config.yaml
num_hidden_layers: 10
hidden_size: 192
num_attention_heads: 2
num_key_value_heads: 1
head_dim: 96
intermediate_size: 1152
vocab_size: 1334
hidden_act: "tanh_gelu"
norm: "layernorm"
norm_place: "pre"
norm_eps: 1e-05
positions: "learned"
qk_norm: true
attn_scale: 0.102
bias: "all"
tie_word_embeddings: true
parallel_block: false
init: "normal"
init_std_qkv: 0.0337
init_std_o: 0.0418
init_std_up: 0.0482
init_std_down: 0.0482
optimizer: "soap_variant"
learning_rate: 0.0142
lr_mult_qkv: 0.7
lr_head: 0.00847
warmup_steps: 48
schedule: "wsd"
decay_fraction: 1.0
decay_shape: "linear"
final_lr_fraction: 0.1
batch_tokens: 131072
max_seq_len: 256
doc_mask: true
train_tokens: 387900000
max_steps: 2960
dataset: "wikipedia_en"
Each number is 128 + 32 x the weight over its row's rms, rounded and kept within 0 to 255. Layers, rows and columns count from 0. Numbers have three digits each. The size before them is the row's rms in percent of the matrix's.

# layer 6 MLP down (transposed), 1152x192, rms 0.0482, rows 963-996, columns 96-191
096:179123124143170100168088078137142176133157133103160103123129136126137144143130124156107132095143182097150117119116152118105150108165112081175085144108128172171149123086169113116065149165143118110179124086159154140180031168113096130162150150098123085094116133116099142195120133116134126145
094:168121085121178154097138164130141109150105103118146096112106091149148123155155144130118081150148193060111109112088130130102112171190134166142067129126119132149142082166077182143126176158143087153135126191100115135198110146127111166113177142124121142164153139156098070152123122120147140159
104:164136101125124151113122113154118150149126105075150119104135115111126179137128160126082182118122169132141082093195107146064153125115172132153107033121115126160204111138149130117091162123113103086109138107089116127110132119123092047122125063126118174167122115125146157115090149168147111127
104:108133118070163070154161078170112080116135124137179120116115146096127121164134154146035152122128109142128090099090192112193109133126080108150073127146044125142162090138103139130103069162139173216129120086116164096083116113072035155127094120099136105157106135119088117150126092094129126078
094:089106065145119131079093099158130119083155112078119091104166124163153163051144166146141053129119089094137100137171103141128149158123122141158045101171171130204127114128099131145116079139160143087142184069081192159130141123171083121120085139173110098081100147148123071119150100124193095158
098:100161123122151184086130175081135127124145167105134092119162071154112141137110092130176165046060123141134089099109103085135128183135190122159089101123169190112115124160162076083124136116159138155163123158155149183136150144083137111160095133098104126158105107126120164104105135113153118040
109:129166124116177143144132162135130098150142083152084143072158161120121076099139126117169152153179166105045088156101121100161141059136146114074117121157142099155082141101151112174081137090180156195111164106052104149134068106112133116089140099109103112183143082083130160151125181118121087134
099:142184095133118073160126138118130152057133166107118131115106145172123090138123042134136128090125110136157164099102100174127114134095138145126148142136131104144148134151131193132104149136147121169132180101085133097146129137122149180170115130133139127184119103167071108149138099090158091074
098:147045141101111139132107099142111139130136108106110154150160152167105086143117154149148149120119131114132128081110160165114126131152091159114120077111128149168124126125136189097065128147134131167082091113107173152181090174048133116179123176161178163185130092129120096204186178056074148140
101:153153133179075152119116139138127112133099184106089156167108161159138129115104106134156144098158099073140153102080112093148155087107099123087184097123137107073127114102103137100149140165110153159165113179176143199142173088063088110147128192198173138136083105188150173056145168149108151146
098:106138146164175132198149155132172111132159148095113136121145128143134130154162129073097156140166136095114109114198172156142140162034171137138172095149108138132084152113146158173168142175103194119125118115138116120198110146105141162073150149095110142124159099128155090057102079118166153139
105:073080140145127168119111189153158151131125197132110163095127119133141083175168116126136127122117155085120108118146183118081208092131170103144177122083117151116106139179141139105123116093109138122144172166098150114141063121130046192088102122052104162112079161131092114115135114076127107120
092:113134088178113101112097091133143034122087115162157177121111117073132133140107070127077141096167133099058120080146123167087174114098082159174123125090127148133099112144115078112125220133146179127095147142130137099101149154120064120125199094129162140128166180125079147133117160099121147114
105:140117101103166121144137155106056104120185156102159125105119142100155140118129151137088180109098132123129077165116164116177130149154114167128134142110162119064149158093126096193087116098136112079120093088165149070142147135063115106090094122131153109156150120089168145130068144162106144145
097:133140105097100166125075133091192087150118165122138125151156107119160111118145145146122175092106152139159143081087138126129115121184118129107188083081093176153139092070119170144098160175123109173103099076073130134140137112107106101106079138092141145166162122103104094179075140115148198081
082:193114142152141193103111147192145133058098094133154141110181148076101148176143166085120097105133128154132147170131162100151167115179152158143115132106117154020088117136099100117124121137113093112172102149124135123137116096144113107078109120137104137099100106152154112091151191097146112091
095:077182103135124111143129150175157092123146159141162107127136105133164157129098085117130243074166109156139186101190118107130117134107144105151108146156148096109082147129144142111194171101110108130149167152100153094096152139134108150154118122114155147105150119121151189104142131171141100103
093:156012090122115082127145155102065152125166110141107145134121133161120157170148133070141137114147156110099148119102044117163105160113120144179074127133091147150090112147073194161088107124091157121170181118105093117115102188088083101132184206105168103114162131114145117140121177150113064160
101:175128108172096110142141119147080127130142074118149120063056169109131158181190120146094114110083151132151090064098124181086149131162101175146158111160132137115146101159128099142129102160128138132122171109143133119130095085154104129151146102169144149108120110150149108109128180150179144160
091:132146091096129179141123102130166131131138109131143066158150100111189139108090121110146105133175112106114078102124087104111151124172164157119080080143077126137118121116128142171167167118144126110106151170159195075122113129107119128129123119161127027128177142098126127058109097153108155141
106:125155088126159137101154173132169115110092096125100106133163115139115142158108132147116105114153140102095131113121147114159101157159090097142112112170128111134166097158153199111146102132125124183107122124091114148050150179070079111072089136132136173113129153114123135076120185175166085132
097:100129166165096166184101129123159157115094130115109114185102092109130155142122076082126086186155119130172112092102095157067115134149112153205157143083141066125082109152146121112110116168082143134135101133122160174152098065065083048094081135125072162107071137115136154146117113074121123061
097:142152182160121116165087170156136146108143135172197158128110137130104078117175120115084106069110149132071148105111167071119108172147172138100128146067084166141141110161101144079120125186137135103168140147137101119138056133112108140086122180141123121100084137192112065113004140095082114109
098:075099125120173101120147157122174130111166101136102094144137160145065119151142114100153159121151146116091192096151120063160156150091131113134080147153151105119171104138074121169136052152082163171092122191087131105168188141111160135143145118206156148112148175130148163153154165131053109136
095:071100162175101137097132110143123102181128170142124147165064116113095131133105064196164131107082133092127181163122144105118138135098103105166148111061111145156081134149174060056140105120109173118107122114177078104126116112163066149111172096135070143122179164128114049102110156180069174187
106:138161155185120102056095150168090148163151120152080115145160165117070160105104113123104092169074125147063154189118148119125070149127174092078075246133145084090176139126117146097149104116113165138082120121128119151094148150150132098090195132149149131122091126127130113112152127142182128150
108:136060184091174146131092168126163133176173111136108119171076122111101157140088077074126082178115133094069162109108112114139155128138139152172136072111149106166125115143096146117161133147142136145094109112179138157111066093177179179088110126062143149132128115053160097126183174084137130143
100:139140089088108160114084133153138105138107100159145208093189081109119103145131132115111105076131149146069130123127169097115095136137115150101225095142107133157134058086120168154075128113151142142156122121122142076092109123103134155124093140126215101101124118154099193155174098121087136160
102:098121113092103084152154027125154157093164148183134119158112176148109132169168123131103087149136087119155160174198129133111097133101119132113123116140124143096117120176152140100142074140178113100092145144196094156178132072145125098108134135126122070198130104102162141114074089108114097168
097:121102135134156115199112136122145099142123102117159156075149150182123114135170131136144052133151192136133163141118151145131088142128123118119107199112129169132194104103162122158069189118134059177187144077168157132138102120148124147141101107126166114115128123113119171146108160093139129124
095:134098143086129090144118132105095132137147149134105077135084155167150123136164099085110186115109105077095111089098179113146112166151124125103078140075138181104108151107173180116190144100089172101119107146178106199085142089110113133116165192134080089109094115149112168084118203156082078153
094:079153096141151111130100113104144158164098114225089137108137111131105128108107096113152089103100144151108154143128139078146182114060087159101119166164107072093078113132111166169090123069110120107076166166178128117158138168157122088153182164190111095152154153082161153150198157153152130112
095:108098126142090106198128110052153167178128158116175124099105093178128144100175126170143149184159113153153146160178115144138160167127110111128157194136096139100110085107117116134145137117133159123194140133153111141114147135126117067139121161160121170080141130170084156138142120087129087167
093:058087115155099156127085098068162179144107129099154107066188143076172081099116122192118136126129176123143174143112110133156083100136110166124075169092189134156126113115141153132146117055100178110097123155101139168142142075122174206170117156096105075136108107117089175142089129110159100158
# layer 6 MLP up, 1152x192, rms 0.0483, rows 964-997, columns 96-191
093:085069124117145104069091131104135115082105195158136114114113139132126142104117082111137153112117147138146123087149120087102119127146000103113138126137038136093126134124069099087117150132131093099098137183148135114092153079156089078156139058076123140113159090156127064154118133147146125143
104:114115084167117125133148133168152078171122066124158131112067151144108106110083195084153136093133097130117105159147139158127088105157122113131099081158159145077152111172206121139054150112175140134167114130099170123081183152084096105105145118156143062165140135159135115126140051076163141122
104:114203160091129144148066110166149111140085164119098152092021116113116126148199112145091081081143128119133120107139174147090141111078096148102184087161136122130113091169136152146167138176132096121118113136105118180145090092160115118157099138096175115114159149100149140128098175147082151082
100:113085142096092106191123112141117087122146079131170170098122065128110142127100099084159077142130117162112132052102107132158103085109121166109154121119101115138113159092175063118115137081158139139135131049154134124110086115112170114082076119080108120136115185115089141153145108168138094097
099:100104160141094163135160107148093071087182170106094162130152141128099098161109142118140109101104121167125068126172091157168106088116121142123103168092137136118079125157072141008122175175108204113113087152149192129149086109239145144096074136105124102098075158085139098039092152156078127107
102:137132125101093185114108132156155157138160157138127157120162155143141147066175152126142137120133147147089076182060065111102118121132134146104103145139126101168137116140186150107083162078088138147105105179100113091159090145074110077098181096112105166170122126120126142190105086148096080149
099:103168110146099163154089116110098175159124155128177150128158143143099106142140152135146135103107119137134105128158134112090140151108142156129162121080131173182113120181108123139085153110124066178108168092159131108137093169082192107174124121148130147185146155196112134154164143113086099120
102:134125091087158122100093164175142139154149077106126123067119108140092084136133153138087100095096114094142116112126154116067146111133101136171093109130138133096117090056111177089134180139107132110036107110103108104136132065171073168090108028107139124093086126068138152132110145130140108170
103:152164090123125118163097104137128163075112139107178122053157208152064156168146176125171143218155111091082069116151144169098134127113093172095108088144130105128175131089091148144079130124164078144156154104114133108085107114178086166142137115153121112067166149118099104070178133097158078100
102:148110128081072117087088078110122094102098121172105118123088123107090120097116095097139093158165099125125164138092152097132127037210124102133113134115118113126111095129122118117110151108150051100124143080144156104093122088118135112165128151203142085159084166117110137193101118126153080138
103:034087147083081145137091174120179162085138126148167142136153126194140185146099133094150136086129177127117183133108148122119131117078124100157148088205081093152126114114059117184153124127117159117136160078152113137121149122104100086109129133143132131134121136129102049125145113122103151145
102:116120051065153150148086110137177122077069173132085046145127189082152156136093162085055120150115105138166144140142140079106150105165136131140160115154154160096065131122137139091108110139117160130094155123139105180088088086090109130044174177097035142161160094118161070156141156123140156134
099:053088131130131064163169064073117113157151169158106135074120207135145099089131104092163105123125096134141150066152119103150120174099099122108121122116096117076147129095181186137128106107106124069129106141129143090081132159069114105083165119071120076174126155120129166049126147123145155136
097:148161139167118093101146084118075123095147119171129120159159118152141133112070113117145103151151114126110112089085078143129086126073141060088159167169175067118116069109107154092178144069124133170106148118159075146090121133134151120142171208113085135070067129119130145119182150113123128187
090:079152192122089108190113064109160151126146183174101121120123153235129122097071113147129165167118127111132146094128095101130093118121106120143088088132143129150151137114126155154155158106109174169202147129136149116156139181092142141122172133131175144169156171103142124192130099118122155202
092:179102168172114096113046140138138111060115128121088134135149158123096128116134129139113055144084149123090124160066103116134099147155072134099166183112156119146170144139125144170104148161093174178137114117095122166143117172129106097097152139126106125097093058148118077122180141108113128150
097:088170145106093125150143112152137101132145071107130138131201091132071086109082159077170109146137107133148109140154167068106215080155087078102117105162115117094147107109093107125126123138163188137081048142090138151141108112122202151142106146114103133160128122076080108090149072095144142145
102:071165154097069120136175100095114154236104160125085156125113055148105121108127167156154139195118099153166121160114199169152116130158098202164093117125154132103059162100171121096150167107113139115170172090142087109102143120119169118134142091123136101158109149132140131193173099178115169048
091:138100109162110111117118230115092139137102166121128124104132099124047113165155104198113124125133116110147116069097191114128118085084082101133102106107113130154079143100132098089102071108118109127148134108115097207149082167130138157097128111118143164131047136126127096198059116154134109085
098:112113149123064129107141089115136106088092165161091143086126129137095123092144053108118152129093168178103111099182163129112131124132128151169109130159218154111079145120125128147158145065130100120124100163116093114106104074084090128083111121127187076117159137124213132152117085170142110163
095:098116191160116160125118100108157148123122114174101131118121120160187132137116106144128110178067096133098128064144048097106134114120178165167101118082119077143171156185124136163113109120166131172142077136145191190070052067164147121143143140117103111143120174173142158109110107120183107113
096:142144074153086133105111145086123197149082178126150151135104179166130141135074173143130178128166123132165133209065129125180168055109092092178150141065157090109120144107164144099137086172134191168134080107041120127097138109136055132136120151082136115127130076086114119120103109144136117134
101:150100133189121084151072131090120115142086054126124148071142125202073176159160151092141151104085100070134104132155138169134158083081132130118169179121090155094131177089168129092085132137055137121147091179153131096164099061133123171169123162079104126128103113127169127088109088115124138163
090:196086102121135097100122112088166171078083096109089097116147123079097097170147175108138075136160095113106065139112070145098092102102171146168140151158173184138118109127122161148110125125121175089117130166073172172116142191109112132158083189100145081125096100120152124086157113101072070041
103:151161161165127154071131169100132133163138129119148075150169127139140120160108115101175203182114139111145137101130121129167096095095090131136103136131178129111114163161091143114135125161128166120199155138106159162114160125168138152171104156112180121078104141127163139144149210147094099146
106:149135147047109081074121190143124110123163099115145107090177114096092161115133125175103109112162074128125107119178181082094058144126000129150186165178113119161114156103067121113153083084077119148125099184122138119102117088097137142093155083124115078138133092098130137168137088143116085139
096:119119132129100114125133105129149106066137143111160116125126190086133087110099085087130172123142104168132144193162055084129108142108162131111178133090180103090132126112036099120127213109176104140147122159180134095110116095110151106069198162091086083165154143133129151139142104180143187101
096:150125161207133127157154113129115125100104112071133146119170181117100157117071150125152133116141094144134164109094088072132084155077178176134140138144102130161146172175100100104119122155085096149106152122121132029085147102110080158142160092079115142167128151135074090132160194129105163171
101:096106127092211158097115112153125111108094107075121129102128045138099144144096190117114107113098152137101078166093188134108110149137133143094154126118127104164098041132146213159113096071144114102108070143091161096127136150167131053150130077121105160112081166121119130153080114102139089131
100:138140099154078131166138098139099141104074140157100132105164130108183139142129084101197140149196180178141153093139122114121094118124208158163197169148136180155174127102115146132071167148116136142111171163165141128147104092170145068097119142149102169155089157126157126135162096170099178121
097:129142181081163088124141114108179124105095144090188135113168172151123113101070158155130095201176114115141082140108111184146052143125106118158149091171165128101132145184203127094098178131089078112186098136129127114086142124156142141148115087062098147111073111136161103123106176083109137164
098:153103110110181113057065174148097104120150138133058229118121179077144125122083119129117117137116114158145139089066100116125135160141115169176155088158112071122162147122141163123118137103120147138086157174088080148130092176131187141143142133201107104198075132108174094144180155185063127112
091:180112116143133142112120128141088075161140122103078162107078154142132075099135123144144123117086140121152145122095105178107165123161082112125147154043064162125101120146128136070083102089166125113087119161109113130153106137166175128032091152150108145172124123126101099047103154107103092120
098:132138185114174107102181141102170116130131140107125176132150133129205106099052116186102151047125140130139101140150104128129129155152124135147095153129142129160177074087143190141168127123111131120184115107081065165183169101106077131118222155161149141087180138145154153131116170142112138136